{
  "n_layer": 9,
  "d_model": 640,
  "n_head": 5,
  "n_kv_head": 5,
  "head_dim": 128,
  "d_mlp": 1728,
  "vocab_size": 32768,
  "activation": "swiglu",
  "norm": "rmsnorm",
  "norm_place": "pre",
  "norm_eps": 1e-05,
  "positions": "rope",
  "rope_base": 1000000.0,
  "rope_fraction": 1.0,
  "qk_norm": true,
  "attn_scale": 0.102,
  "bias": "none",
  "tie_embeddings": false,
  "parallel_block": false,
  "init": "trunc",
  "init_std_qkv": 0.0227,
  "init_std_o": 0.0227,
  "init_std_up": 0.0227,
  "init_std_down": 0.0,
  "optimizer": "soap_variant",
  "lr": 0.00544,
  "beta1": 0.95,
  "beta2": 0.98,
  "weight_decay": 0.064,
  "lr_head": 0.00534,
  "grad_clip": 1.0,
  "warmup_steps": 49,
  "schedule": "wsd",
  "decay_fraction": 0.721,
  "decay_shape": "sqrt",
  "final_lr_fraction": 0.05,
  "batch_tokens": 131072,
  "seq_len": 512,
  "doc_mask": false,
  "z_loss": 1e-05,
  "train_tokens": 524600000,
  "steps": 4003,
  "dataset": "wikipedia_en"
}
Each number is 500 + 50 x the weight over its row's rms, rounded and kept within 0 to 999. Layers, rows and columns count from 0. Numbers have three digits each. The size before them is the row's rms in percent of the matrix's.

# layer 3 MLP down (transposed), 1728x640, rms 0.167, rows 209-266, columns 160-239
102:498512591517533480554441378515515477510489469502390423437502425482568455473609400533540484528578415562506492519443460563556504456541432512416584589524466428464419585501478524482520476532550518394481558548496492527512437452462522530496496558
102:459531519527429525475529498472491545434426467486491529560480378437504483553525500461463428531536563544463511462589513524503490526519455525490622565478522537546525516534543473536475449486545420542434446611497398652462423527550454541511388463
090:436447539501461553550401593543505471493533588476426501582451508502489527492513465516509542418487501598629511515478415449532553504532436489500512543447477467521470465563463463607521439503529509402546521447525553569517409474520523505501515465
102:514548505496593458454576519507621518425484498448592403425537490578498590459420476566583507497410505361497477515473486423437507464541610525591537624508481504508552455489519513408488552506469527443478538395580470503509574560531501523555433495
096:498471477602482552535496510549464519499514521516526535493519455461449431528497519482494549474408517570610484428411547502500475502578515515473468421447490489465631532402548474454517576568418548405461491580508515582509471517537527537504570435
103:553593570494602375551474479514473400435511492484482511484537515533484617574560502532463478444519564490523507479506489510602569490464500439527482557526453453500540548474481528550369626483468464569561494462431531515523570447474470471552444606
102:541486502593540507527520468562507547498430469521447483530535485513499581463453433481398541564540508481518489427473462482488528539514514436505339492449570478508541467476543481445508427463533455516529435516452514375429484535549424459504540516
104:464508560441471485545544491455557486525471486577557456542441475610498660470520493388420537476473532486517461546525516528463521538417551472491457451496494505515519444452556497533501556532539513505441519409402586522671526551505475506551585522
102:524540445513475611442494465536518480472416490576408501516517537445453483437574532538542495424492631440473516550485599494413529574560454402514570429558512441485511421447478501453526433494503496430522442511490484485415524436541508526559486457
096:529541486474408513473574512476395443401547556527541516410481545399497457486504572431481506479555529461525487550470536540545539479546415496530459397478498480487565583472450605474509441525530505377488503564572527510485519406512549548443554472
108:480539535573520565511442582516466506408369409487579469601472453501508492535538492430550498479530427554440408558534544444501503527460457489532465503470524455468479611506457526443447462563456551549502440512583545502444457489422412531555470497
101:556526376503596482431525523401551598510502532524547570382417492472585513454517572468495483521443500518479474463449501508506501517503505441532402524515455543418445520459493536532576423503529458464519503470456527495481547519434495460549450463
099:430498485531484489488533522450432568533483524474488515522472412526509487452491489526485570529491481466523525580541458538530447463469530488455512538452524477467462550522467543501552410481483605519500522413455485533515409414484508454586558585
098:517565502613500457467478597550415525541453553527544459448490577483516484521503529502470458469474505431511512429546485494477470515484558463512511493530604525576527566490469513491448466407535445472471461506556569515529562504463488438479497526
101:592489552503513429475483601419527539478583462357482466466572497420478474465460440569500511477547513539589506492526460553475378347475552478522496522436477435541570529506531558558615477498572483491509618592472537469535504507485572539466526506
098:499447528534401549544393447507561476503534553549446521548589581475506433469528465457545494565451450506486541491533583543552536412564474510458471509487532466536380383550611467413474489491460495470587493574503442564551499538468465499549593449
100:480493438577587491488553515525511543488525534531504526529478536550519503550546455484522487484458477607489507441517567503460491568466479534409423519580547477535423503478506498489516447477486493427469454547544561515502477529505496415531409523
099:636586440562466504467410550402480488470495516466464454539473514524557386477460475508481499534521498517493487574542456541399500508488593559514469500434487421512570484491580532571591495446454438425519517510459518410606537518519529536574504509
095:489519511518519424516464454477467460436450457555531523547548456583426541535534492541450463430506383579571558506487472491503611611438548511523517458540340457366537464531561622585457475464562506480529516609530489434515532572495447492452436410
097:459457444523467590519578526536560573394559495526513569511480506483552487480442518504457490543586524489553565504470520408602504494496502554565503545467391449471494525490477505518506375521497551437478531521441498480395459491544500570457454548
097:533443533533457513446527467553490472585474465526540520403411457495501425538411537503551476522485531385515490463495498446400443464494492577428536468474488496440556430505489503515514597522538499509496453442514530390500531495530537448509511470
098:586530507465495500518513493529460536526518558435466577476517511499515501475525553453514535631464548587610375524506378454537531485505436515427407481481457511540455519453574486505464447465446531517480538419460386481487402487515516547495449494
099:469581461507448501531487547496459474537560581525463465451542470431463508558451611444476483488527492503570506530599524496521536402605544535446510447510501547523498531478446540438440501564447434566396552455412511508480458577520564490473633551
101:569510538456458549462443424541438492477497522485545447466653554449434493564562535515473560501397524579506484405581549524471498488465439505487431519470513581510580573470443405491542571460482504578567503450573486495481580533520461502454518537
102:457534430499488451410519424481560513532499513628492508550500570438484443448564518450512441415539470570475483555550437510535508543468556540405440468515448486455462434426494421518532470474470515548465481508507445510463447561549496387566556422
096:448443506425548370462430493429432541527582533536530514557490581539486529640458492614441546572509587435449521512482526442411546490531541554448527517445609462616506448491542498562431433487497547455469486458468559490456488522527509549483419385
095:497472408483573426503471540506535570540530347463538537469505507600539506530460460503514589609596451529537457475533505459537448465554391562394595493456498517526582449391551448493514443526368463655575553469488482449434439555438466485524477534
097:485511533443550462561442453447553503487574549431447481492535485497489449463510489611576442495512573453556472543485483539628498528521589410471517553481497430498550494527512489561439532412499551565535502549449481506496488430523480557533590402
100:447469496484458512515511449536509498446530528473510546534541455486552617457514556421450502604561480565518445524502447435491471512476469547531484462398598507482472465516521499452508564433489450459567488482450463492490521486537485553462381439
098:443514482575491496516441496407462406481511603453547543560492563475555465476514443456552516563396451521458640504553601528570503533542534606527534432581520550546456548612482561546539505522478463499524524539457535418518519518532506537473467451
096:499424595512492593508506521479483386477472537518501469458592391492481461571624509440512488522540474444482482499433432425384518478479470474480518458555412498437510455494504463449476396545495602445446564393504499531484525464571493441500471499
100:466547585430518527500507493575515518459458460481457537556481628523437582441588448522506481520490490516435504524540512464561413437444499501473514498455452588465507506544544564425546426560460518498449429553422540520509516551405443388522425471
100:457541511484504554474572484496520483524546451411481516433542395573558466494530527427449545501528405501566473503504524480578557498468528545538605422552543570458543459534486456480528546497550473523553486464518510483523540458515514530409562563
102:530467539454630474457479505491543447456446589475563533454484535474560462483468470499506418557454470520522540427398480454486559520451582448480572541515532549506403414481518416506508487478424569459477491561454478405417478475546530500499453481
103:507550523532503577523533620392429338505450538520492478461532511477519470525514513455502443436528486501531538515541464567486472512436501568492481486465430525449417548435418592438550553545516407583502479559372597484506512579475494500602532453
107:516463503494495543535526430454587560457544450458594573441529502480463630470519437428505521463531427487464457472496345507446448485522497488533537546483477468392584408443513457532501454460501432484519419600452413525415475561405523474444434516
099:482410500552386501469428532533462548589517562533547427475496455411478505526598437467374503520609427518521537546461508514525535547551527523444543531545535560516578488468458503476455562417534528584559494494458535566571630457399534400525431619
099:492405521483465515498545516473481604400492447488475535540478437488494498392441544508457491421522499516479626494566544514569515544534598595585563475593449450527461524506424501436531500522560520542524497515530534516510443455519453560400501491
095:506464532479511590539508594534501565613445533506474507556485522517525492573535519550519464445492462491426412443490521488441482460459450436587417506549576580482597461547500561480405478494524548435503432403438419543538538574541543443494455555
097:509391485470487618432478553473512502603496612497488499483491437514545535569483537585398469508485572535492425488465519440465486521507451604447568487488483524505552499463502514438539470561510478572464524561593567459471535482544464476372442576
100:487501440513522504404513549520528475491517507458550514538447478530564519482465532458534462419480497459454523482476524434510481438507423610576544420533473484563371485445474474499554534509374500451470512397487588669487464506483504532449474539
102:433469431416497378379485454598574508479606529546494547476537522576451511408374468569511492484432537509480449488567505398491551472497479483516477618577555481505471545577427517456504550446471534488492503646533463407461585535587406492490515507
104:515417461504453462575485491482475507510450403535515506508483469512473460444453581458494515498454418460496447427408426458503517490462440449485415564470477567473502632568402502540359516542529559558569426556409483535462450475553475545493462435
099:519501531444498528511512515456539562514622492463474543448473531518406424514527414481509412467529412438434595486538522507544412548506472539619436491413471470489529526459432439445533562457553516464435533517493509484447533519499421463462532602
097:465505401500505501472396445515487540558415572528460537634528468542527418531505459535386461465540420501459562501578555506486596424525499488503513475413399531505528476480511486525445492467529528501386460407430482490464513460461569540445480457
101:506490543521520510443536433451494493464376550500484462553553566467584456482544532410410479513503456486558532495518403529486499419517513537487508362447579554450474453504506504497482533513507575509476537522505455511485475476609558452366550579
102:536513458509520543572569472542517432492565525508473495462590454454494542484466433485563481457494511566482555421511475459483510477404507554467557475502533397499494496453481464527520501608448452364508554458442486505525453439527480540540519570
108:455506480461558498447483520506431477527398469479498505385511531550494453516501433449521492548486448478409480490494500522457543509574479559419474392454472528457431403523431523472544569487544517488532495518482482495534528530422406434494512518
097:550486465514587464437530428518466507475543574478594467478511462525518514465429431433586468402545494424514469518525510401477445519522513531444526447437522506473548532473430573458442464535498525472536442523466480582437507486496528550497402542
101:341593559496495602507450562525488562503524451462547462568516587502435486515543458489532538453512471500489465547402531496482462514605543420480555610549449494496441434545546556451539517518420445517394533476503443499576537610536430545536575604
103:526502574484473469462454503473528536536508580536500627488425402528492508581466457486481545496529506512492488545536509462521400536366515542410477404495478479430443479545427505507551382523530530534503417580494521579542538504510524513498486564
099:457454515501563501499468515405555534447555487532499531507489516580524626444465445404527524562490465573551518408460516526450623354435474430520394587535527559553443452507536466529572565530453528474564458443510537477604448610513606454447529558
105:603431359516572423538506490517487481577561457570527489460450472408515569474529480541555475496538589504494576427452412395494449498387498449544483530550459490571485471473577483502449470508528529560492501482436447590425511463452541538507448521
096:513511568503525429476460508452515522655479552511517439500460492504546477517519469540560495458427446600501568431475460444442569555447524567472404465491530508593516441416565440527489473431452553474589526467447512510517475454593504561517526537
098:418492508582495503570485507504499534531528458512463505481513456526557508564557469506561495555484442555494451485430521535513472462469462466481529525551468529501543555550490551509424579549568528481453469478486529513594486585509491549519453482
099:553535529482562576590427464514476467541552472501431524477446580516539465508500499449506449443435547490495625527468571451575580551429518527534488398556541444645621518489485550431505459495546433516552577519497564553442431495469452429504577521
103:469483526550484430565461475512465486445479509422551451513491523429433397551480485458557472437561514459465511433571511444554478459445472531588528554466381522486483545538494540478428485493421495536507448567450557481472542461438437570489490544
099:531511517434447523480410537466545537543593513431567498374477569481417524499557528482580496484520556379414558507549575510504486555397495494545586547584423445492462490547516484591491535476446583538469493446424489529560601541512551502422487459
# layer 3 MLP gate, 1728x640, rms 0.168, rows 210-267, columns 160-239
098:523484422486467461505457456477486495509494559478533535454530451490508489479515411442481491497448441521422618515515536454574500478520495537535585576465459499576510469552589544469413503573516464485557436515532349561482459488441451491576491442
106:430465498593424488499406485480560497553539475569478527462458484525530507461590458446452540456537501506503563558467437444514535622570445434403471422558498498426581568537564493519518461516520483385589507472458454500508451531497547366550522478
096:413532519372541566582444563513432478574439485512574569551491509500558425528476548462537521487485555560525533590476579527443489531459405551425462463627480470490451467487631481552496440456432474380556531462512493529434462477391457547479578513
095:631501469525483488473551477495469471582422489494486569481439589507477515497503466518516513514469448506534503572576440510359467438521435531438483529552494508331599459502493510473505438538466460517457534538536518500502480511505490559428512576
096:486532483410437497535466522508482544494547504477562460483519567610520494561535542530473401528526420479436483528536552465467490420533500516552494502451498438465503470531466623526411477523509588470538512432527535549529601472541419437567557611
094:545482505446431499437496521463531527436529540548477410560527550436488483434571602420461358520488415477482434518500522516474532553513509436592539502540516508367525501552590521515398517498507526459539410491536451648528477530432498543535502484
102:467532384647543507559515483564535563568448554485507494532597511600498477563542498489548578567528492577496504402460480439449559508575611559525491531439482505544429520570511465452462517565558467463564520511374553620531425453440530603547460554
102:490621417501547450511505417503577560508513490521568470567546553450548494479507371515485522504498455530467450508568530513488465436511404529570585558518541525630503510543495511467470546459446512513471493528554538547471456478503495548498352495
099:572538413452507492481529448488609551507514436502475525518535460572506493513365577488537487546466434462539520481414482580567431510578484492535549438479544462509522456513466560481457552468498537424462421513502497544488435569467441582524535481
105:467502526472621481436449499461506512506499497444494541453516479543533485456493466471490533485495507548606436557500516494461549527508497530353514470464411545513526418369546480422538525525508507525391529506554549626489398542431507479466533434
110:509483483534497435404495445483413475468515458484505484499507491433483438487469515509503477486434557451380430512531529564554580426471555529516450438576539376509494472499395439591424483525535608436572435494537579463444379549471536467549555480
088:477523567462459498574619410518447473470481389522429517533544473577515578512571427525478612581478463520459507533467488532528490468519450530527488422436489463457549463640489428458556609543480474471510479513406482427539440570469469550555463468
094:447579501558461446450449497470460544473533483543514396477438484517507456462483543438418434482513459554460493458500479514496512546436468416512471418498478527428413475498481533493510478397563485507476626482582479549528508481448433400430451555
093:527559483481488496522429425576477522465492592430482492509545502571487486515531434416537485397517507568450461493487565551471583416502578548524502567548495563535527577503561504439530552511563531524458512536670472512538521492543565430451429550
096:521581548515466496474502431557434531505527530440508424465540414445455491472438486480524562464489522499404429542558554461548447520531472458472548522527532373509550569531460469571507535574486416437507470555438555413480441508520410430557533513
108:551511544500445529428488583593485594504549493485466473543595481568520444522538534488507437455487446499486467503483380584532465546532550505543492491548517489490581434470533475478528516351478486429460434472550533529495546488466503470534529520
105:482442559466519551473507496514511459432551517530491481561543644468475450517514479485457531422497460423496474465523500481358518541517514531566481457575495503488485442482588431503507518514493591561505540495591480516532485403477505484472406555
096:505551422485614509564505417542494520478443493526514430474521506477532551531464537451439475462497435430430508406453530506541590453483465450512437503481467483395444482434529499442543375546466426481395460462506468395447531536471575582500531509
098:505494616502471522524479498539457495619533510572536484471572488515521526506480465513466531507522450450570526519419507585571554532481578509524534575556550512469585450452531491533490564527492497447539516550527401446534496452510499578452511459
091:548492525522451609418438479521473457477355458529531436417427365459545378428490512543555456490445513361500622442505395520499486511389424493540523490511527437417506479468546510592507466454523509524555577512512535523597528414433404499576565514
094:478530569522519536511504554453506517488375464458472451506496611625512482510492398552507431540526470477533460612533499520526570496522488446537500526445440527547582538501565521559566511570449569592510427576545463409480560499542617495543512525
093:499502456531473439543419420528536454460543381498443487523532521582486486487471487448567547491553443478580504578507544547452588395489435524472499488530539461525485400533536519519474504557450498477579504430517491538498403538508466524550495505
098:422526467574502514607540469517461573505595482487529487488488499598531528434487431434491392547430493408528495476453522605470416524502487527436511424561562480548482470419557510523491501479547459534521492513491460560547505546570489523472533502
097:597512445472409431482495561466437487459523503490477503520477583476385440554465455486466563503535542517345456496542465452523471498492503518540538514553501510516445504423502496512449485478460386554559461447598496505423389488488444442556538526
094:461438477477518466500509520492440509513494409500397406489521532450504507387468465537521439508490508558410534515450532458443435458536507494563500446567544496442447471578470529555498545469620445503578531502448547594550499449526464522490535522
104:527504473510474510446494442430485567407483466430530542466500421639536620512434487558571513414416582463347438404455476560523477507536543521423541509430493483535482486411498445513456521521442520515494456495471522571507460602524519554523472569
099:531446518470419460520523415567459542489507476487557484504465588483472487498442475480499511516519451577452457445435533493502485467533551556512435464523508440456379489509456516518434571583417391444396510541477409563646431557573449507465490551
093:477466480490457453598439490580512577471425548481457427460442623488516423455444494534565425440562524506537575539560499432499563404549544586476484563546475520582524379511498481532551526582570466470482410547381452435470456491441487484523490455
100:488494543520450608529448522423555523550519479561581515469544646461375475507462426538513471462530545556501457536494532505467390516394556464474568495553508382461477550548516501497471473531561495464440521540525489473591456600459479541510499511
094:541497517573445508459433545457506503500448503546508468528554391433445600422377472532484557469509562580457406493495489451506490453421542423354478558417445407563469526500543497521374585608465559405425545558582564450525535475496530544498491459
098:500556439489588602467511450466466413454457604499493535573528499543498504485483461459540503476453514525573540424441533590473431498531494423568457537550644445488531456528496528476430468497446440572490489549413470527539532481513508495511534519
100:428509505564534524508547567415549470644475433589513470551423558438506510589532395468516565561576486575417551512529453516444428445461451510433595533477584567516513454467442526548538490602421456424496499527518469585499473490500427550440450602
102:474520420508342561413507426543414502532527435477461550491507509463494466490408501516466451465547492448472560452566437496474508447531454491401476473481482480358620447457465467494392517427537529491537472488518575545561459550445478478563540464
095:542569599501509489627489610547469461673495508528445441505566521545441566493520465505642497481521580465574491442503545487482555478573563564474491436519378423437458481526536452547577445445512549558546477597477453533480581514458447542552475540
104:454516489475505527407469511531489476524597519472468418426482511574444435520486504501500546513504442499568538496498428569489536577496521502490538446534388509487600593550499479443540569556467580494468513511548443499493572465523381559598526436
094:465548494560454494488483496498485511510472627518525608488534504511505414465496490634472474549483473510472446412598419559502507359390564494415442545430432552443458438532412484422455526481508404532406474490480447450399569526531540503521497515
097:547508444484519480452366541577497483458519426493459473401492483526559484459462545537485555403527390500503504535552425505554463421556434405529457412549443471445489499584513456526547475530406456487473559443452526485509482475507501523489553448
094:430546592481519529507510435496569530542526432607542539529493578513555574570499544535489553598423540451543511486488491489494549504573447485624554492560458534534474595440492539522555541493589517445609546479436516517434531481514481546513517506
096:486483557503503546469520464430540534375489353414466577472456513470468544569420512430515398520474493485570419464586492516482559544409411470511600442396456417486597578556589496555474438514490489491528604515579529522466528471539598434485436479
098:470536482557485602536426478516472491490494482506507561527443559553552458516505512463484605545497572509521517445551488548598482491499495532621527439594466565513466449442433473507495445578504525442552571516478459584522633539475384492598433517
096:579500568505522439490442522510506532567501545489600529494432562483475628606464511482492496529516580529480547567526535569582518489469484487488431483435515495482514498472521528426433535509550436463448405484530420543443559470625527463470470522
110:531504399469569551487418545520619477481496565530568564467428483523564512484430583547576495529374509593497448565491462599501452401525494513508559568480480554494431439543473498504527565663489504508548488588502524519480536491537555451594581481
096:451476622537479507525582458469538550532541410454465534531546421483453517514530506467568449519593504431552438435433522591451560484493503552428580414550506457534399526461501516529521581516388514505486422541471452563461425554545428525533522500
106:454544501487537547513489483521453427527525400463487408416510513503501461480496499541413490448581594499337476619504573455587472428648475568533527536448509506481406470485445551443520471425524589414445429478494512427493541445597517474584449399
101:505450516465525527551506394431532513466503541451495460498482473533467489562524497444455489568423559415487602468477489509516514469537525513492494520454497526482523453519468429502427481494520564527520572424469466488622571520505659543397450560
099:562601568533507492447456495453471548409528559425601489570517564538479432436549477502471492463434586601453441512581467389521546485543553553561503547461473482523537447567515491484480504537458482493471424489520516486529400441480522484534449441
109:428549538436488575424561526504524492506461570544412446510452417464386357390489506404521511530500504497493413528462480475554541545406453499512539529505477425489547494525446386563488553463493454471586473454467522442465510521498505431494521528
095:520469500430470516532463491543559442454491389550504540615440495532511515572443441544418471522533586434547477553539554418549512509529458512487431516494468473499551511505557443415492532501476462507521376635529469413399594416513518530515563485
100:500551598579418541505551498623474477458549532560470533481548512548436509450524506439515553543469543478456455477575499472499531458459517487540554542540390589549580466416568505510556523415445523483520482585435509586518530530554432510527537476
105:538519539528537408620506493480449471531504434425451440439536507563569483527452507478431390525430497448535468566579404508458510577633503523536474543465576450587503554507521520520416555516478506521472516448526545497589477520486545518506472506
099:573492465469545494496506432564549487432537438455485494516592501548565536474553507471444457480447474491472574532526433481465591442541479516474521468565522576445584457554443527469511482440518501520568596574441505469583464593520507394548604458
116:551516472567452575435497433491505527506455506494542522532514474465553585572571471521389461524539466475458544616487449478513484429500496538524519451534412484492461452423578608526483525501516562593612501531387559499478464482494481464499500476
092:489544561555534550478544491491386429469510531487530483501566512578534496466447546429452507479479481521465434467551444496416541519516457495470575457477546525544520517474544494524515470403514488532560439469501519626508586473521555543503498480
092:556475455387532563554593506463504486508517562570534496508498490439436522502522486509373535406490449494540506523514455466583555474575458541488513531412516481497537503489433441446585522498482523592478512445545588574478600478418532460564455482
098:566415515489572406504449478482487575468453401420572485509556499532455561469504560549449501419525505417454469474536538536510513595518518425592418509493515522423502508481537546553452434531592452513564487412442497579404463467508442484490472572
098:401467513455478544476492453515442495511506512438504477542505458491457556569473457520517347408537500449529496440442459514493453550438496505528503483502460482472473475574613560486533568510481514550499486463519520497575531573440478618455567512
096:523521463502609436473494532504523568471525606453512503432555487495465452525439574530586501556525522481497500471451443593554590473454483377384461416493486543477541511464535538578457554421475514527522448550477457496504479521460474494474446625
104:450446449578527526490439574574595460511549540462472491552508502425488489524465401606519429581474540490493513425500525573540510464569521521488554560552542573440449560485529529447434459468469458489455466587467477409453576552536520495471484449
# layer 3 MLP up, 1728x640, rms 0.174, rows 210-266, columns 160-239
100:496551475481403498531551448559463575528461456510435469558459441445519513492576464585530551450507494485385538545555490388466504428475503475606499516502547515494461434542492501506469450536476489470484488462479567553480531585458454507524512442
101:434521469464529538430561494587472517496494480542514542525568525511467442488526472586517391515464456563459517457508541480495494513519491564591548488395442498505395505453418480474454480532483515644497503562513569488512573500509461538475417443
096:518550516587465402408476467510480543482594506455508445528496547473456541488559486513510489552491469517469481468533521441490487440490542455484533551420492511495567496533522485455464541549483489485457507454508429527474513500576466506410461416
093:532424553459485494566557537530468490453481508473439495489594466561566522562481492537511467632486551454480485402503402439629501523521459508492483541545381599585506473507452465493557511517464418608445551499492531463497445524565537431469549544
097:467509483530584498532545644507457448505498491478517398513380512573461532553442583463510509484497612520504446458505494481437541555469568445541447521426564479594524444533481533472475497566447464411475505511457490568541489535442500510440473575
093:518466493545493514457422530377490517495496371461524437487455520497518576532468506487465503431475580440493493467506515381519462483543539498537463531371457513587527461502505435522461476497403505558480509535532537458397563504496459343598551525
105:486505605448501554498567541544546464453496439522540606570462492496485576512485484429565427553524457531446586585496545578488418512414483464514446450511466519454527426528531475422479526467527486505421530414463502488540458533490451377584444443
102:444502411531514445558673441494387504432480473453488555542593433473430476444423457425473407471423493506567478467532505530522485554536508456515533507411539518480443501463540408543509483565528455478478326439504468505434453526492449487405503491
098:475554459590507549515547474477539476470491527536495480504509546479564445518496494413465479543478456548567579444475510598491485469440520565484595534496451374446500451379478394531434481445496522486483620543397520460573451460498503525525486506
099:572576507450458480428455411462510557489495391488527393584444494523528400517483508535590554482515494470517515542444531457535534601547427498484520449477529612558472477365583518418516454502458577482507425514537515572453554485460450469553593539
103:451573512535494525462542473428514533567484570446438474534446386523607451529487558526466435422521459528493483498525544444457477511443478449526484527534506470514509451426549470478511506446531485388538558438522450594483461462482434455507523471
088:580554518531587440592503567478581472540465511589541515505477606462558443540500542518500610460429537536550471574410591545536504590445438460516472560490421520513506577408487545570477439581460497515553487558472522497507466579592562521475547442
098:485471446449500519432490557534476499516442559589500457531478402493476437635401410485555519522538506570544458484490488441501557543497503494403530502486542463489455498458484440530568464503504585502535497482533572508483572488568396573475460542
097:542442503490474516408549492495550503516541490422486457476523399491439498497533468513402506531463533543443499459554504505532447368552483546510509558483494495504515484538578494471496420497569497482484556473460485506499515471422527521494523430
095:511466452517537504489467531541449460480485466550411550503438492486507439592501445521471466510497533504449445361417584465463491458384518540542600528530474452531459583477540441522598469474522644554530536381501485519468482421536463493570563595
105:484478491514489612440529485549549491472419478441438480595492505474475498495466546521498503462477483488458475537494480531556561559516432431506519522593525467521523572407542509508403454606564580401517446468478454541514472520490506563505560517
111:502549488562521471502432521483529461618588478487607516520616454482388464622493459508476530498521431454469464492534530475426491511467452517465469424518549580494520473636477516503546515489538522446454528560476508530452513451450476519620534502
093:579543445543528521473540567456576374549437528528458568485551498540542528545442520558506508509494442547475498529604476530538529467402489529479469508504619516556442556539456554520517528456548484478497453554530497475520455488435412405504525470
099:507520453466542451480417505523484537460463416530469513538519530437585439529566564586478547567502485498498510515585534460454506412494456477499502530431509463477483521523529495485426396494408572473479441434433573462528496429511493505579515559
093:537549481437490456518498516500491555421518482461535497548493491483531511452501516544527389442516467636458470466523419571505492532649516387472467513497476568471514365537523418378531477537479480437516528475538480406499491484479499518490467459
096:553465485491457489494543540540472531425495596485478481493514552528503513445477486498527495440517490535411544511545513495536551547473515518554395584510449475488435492547489474494506497486453409420509483484488494482577540460498565417370505454
079:476553486509500511603426483391522528521558375530417578508564519593529500517487542524560532537557427435482525578514508564394476426483554496531516447503564536585511462434565498470443503526430502535498552479477446541445520529515504546470527470
093:513469508420533529460524529400499422422461505369464523546498429417452563500559488485464520457462429592557498535473556487463507576479435569472522562443553493541494443457489498530498366453478396520514558542499552431499500428541503501459518483
101:557444587520475504486421528504416438486449509539439467560461576464392421525543460502533525527525493474479616514499525609534508486382545393485441538500475520492456527533510429512491584499440424545464425520502443481555445481435463553511514543
099:521549508520503485487499541505558568566520522534536556509541377487542504518507429448518528419421474643527481453473538513461510510493508574500469480500520553565495570442438377434488489523500537607572521488454582496464523537425503459477411632
101:521475538409521496451517422486419521455454407517473496511479477522509500484512427532517531492581481417339478454443472507471453449514520443527501543453585499551430561507454475470436597588415523506492511430501500497472396500462420497566505539
097:469591429564475508538489502480622542532463480439545535562520514550507469492512496510490493515512539533499512467598508432566439475511467527569515509529467480492497531554574368588496495518544449458451552468560534529492474360475476544564530472
098:506491476476404529484544513505542485590448487549553594593524486566495495504650482449553545615571420581457561529505460542509461500576504463430493575593524503529477543485513460557446508475465442563541446462487492540518564491519535539420596446
103:546468505443517563540533447474563593477514485435475552473531514492428512488466504498485496467619531564488470538493530530452471462424571513484493380521499474510479601414529524504470485473567410555512454491486591471540523517443487467555528503
094:551474568413433464541586479522503573484450459491557518472504462459534477498515452556537436519502478500470501532484428556443459476436535505550484435437514519488570548498577359484533463465504469434529479431440503544478580545401517569537509454
101:553586521562395558514579564539547510475444461464394501475469531471501531574529553452522324496547498473491438517527479468574462533477518538510499585524553527502507523476557560505494473483512479527529484517480447465495490507597509484497456499
099:510514571523425475479473399537511534476540493396494626588520572558514488474452563543529484574537487461502465472495486484575546443542578454582531450444450463676525504388575332507516512414569533555441508433563386429514529586484520479453543527
107:540510522524418494513471478525554447552596414533501500516499512438376488459492563532523520562422411528529472470493382539540412469459526492498506481374475466507559638514591611514458464531529493534504498553477467529570517430504531453565573464
097:508627521400516493549561505520500419559503537534477464501571511528485537516571478437612548501516517522487510527523411490540554516567529541428517535669473430453550481489562483556590482472523566547532408507408487407533547515440489579462431523
106:486450466513487395535595483512505467441471494410531535537513440406517570466422496491492537479489592474410527497543528504480497401476486501453434616500565541524425446502522499460500417454489469518453472438558524491530453456449594438517545490
093:551492503446565446460553483513510453540480523470438530475563466517459547526431461384528471539477432523469471513446441481519542541461485418489568540530456457474478569448582480420523450432570536528507487543487476524589429489479523556526455514
098:518479437639506539471548446510452542409464426566462493455534493473499542475452600484485567520439522551447577466605412533496478509599568392568406599522554451450515556579484540499524456547515533468562482610437475526544463537416455519430557548
096:515574452553451455447438485421491541440426484464494515460501478486570510479421421493506516536477564485463559558449488495476502550493514554543428439473518524416401517350483506512461605525583478480386567474428513456554478450571527526410495434
095:394493492491490532455515512596548564460632449542527472472489494504562459463346499553567471538598549504487482444421450504535476467514540583477595382379464557575514486530486513518582489511557489570548499477626523588494594518423527500522537521
100:456442446487476584466475453478580501495545391511484536588455464518465578434451430510387542527483488422514478511587508499404524568474436448502551538502418528461517482487420470506457479521392504505492509424488483604553455575427440479451483414
092:462489470569480601482460475536432523544490629525443508562479430362401517510596505487552424436439608508510410519493470473523540454471569450487479525455582513458511618457482503480390600571502470399454465551450477557484491545560511586483530507
113:541465449509475420521529484542498553585497545463465528473522522482405468519452496488452407538551545464549579458508384488489479549469445558423512503454516461527512523538574461513487509531466526525474543481558420523433427413519455532447450475
097:532462523479488485525523502496463518395450497494483520492391561502440502481435424418428443459582473512480451381506560474504535544503608519530543509517449472476523589526524512560455544622475482481493478516456522483488528479536463514464549475
110:432471548550501502414510494541491569559608531532514586448477501514498510539526524620454497460522478569497479584630424613541538474567575492529573562333535485499502473527503511486399478484500479517546576446471483445536468507429540489517525448
102:441478494525460559444459506518506493514479546583552457510464436561500507465474549467506589524500526541528572592546513504535424549510491570526607520550456561451604450556411573456538551504515535543519537476494574525483557527629471561514414464
103:504547520535474534522505467582526476445481473476587462497551502452477659398537489470460536484515466401521403474474495428520590512491514479525442529508591451469529473492483445423433558573406492414501554514542466519452486448549461510563539539
106:556399557521583424587540480465555526509520584503476450432441555417567546490460531525515520471502386617476514558465540491423513546549497512436507540438512476566517435540465501384563514512469368599505428557476468489407495533508541439513468484
099:474592510601577430522517485568471551511537614419511447388544495493517380427492488489503495507524438504460502438537516593609552457511535466502528548424497454516397474502402550565442479442514559463491599437442456460466536519541507493503507462
097:539484449556514488466532393486476513516416589482533439427507478506557456516518468481486435595489535500455516471427464491510410461506452482468572498474514618462540526515474422515535524510458526453398470438475617505477470407513442493423501572
110:442400520472412546424554474521466520508474500629567507560469500466492545552589549539514570561583501525483474332417556460525438520467536510389545401489461562421554482496515510463537334585422463571502466457491523468437440515506394425534481494
098:580502524443496568512623529416521576500471555410509540496581491518541516555498576515568535389501479479606542509455543444513507492496544447436536579513557453496478471518488466467507456539582542468520540583503588533490537476406476485505471503
124:441547555514481393539563531448418636468573485471499431488521529546489430503430535457467465497421495477550551496485413466557534557466466556447449541462480428542565434484473533487486464477498406568538414513521512505599420466478442512442486458
092:483573593555535510501513532535471494614438485481525450584680474462443536557505485558534406603411579586528452483559474533461589468623424424527431475499599555583524547483495513537477500530402479546544563489463581537430490502476415505488561475
088:544526441494444545548411516517522500488571511482424476575530490522475521518488430412543674514547402555421410509533542549568602524513552519451461461409485525542437489472445431474487544465450597511454470477606491494525577541474449548585540499
099:447519535475482474562495492527438478539550474518483573538427510555574479558501555534480486571527539496500482556481461530518540540557492482407552529473549501458559562609432431454519518598552452497505515516493494492554445418428439515548449460
097:427558428535517527473497531548517499456469548518536516496397430507486481530463552434488463499596480500496469430492449496570492474420501509493644488476330452521408494487490419434455555537500542464407413457407478531492536493543568495469451511
103:467378423468505536501503471568519395464518387559534521489494538556537556565547552480410608489552532516455441487454518465519473457519559544491522523463511454500446440615430471516551485571477535477515485541658488465602536522362409408577564519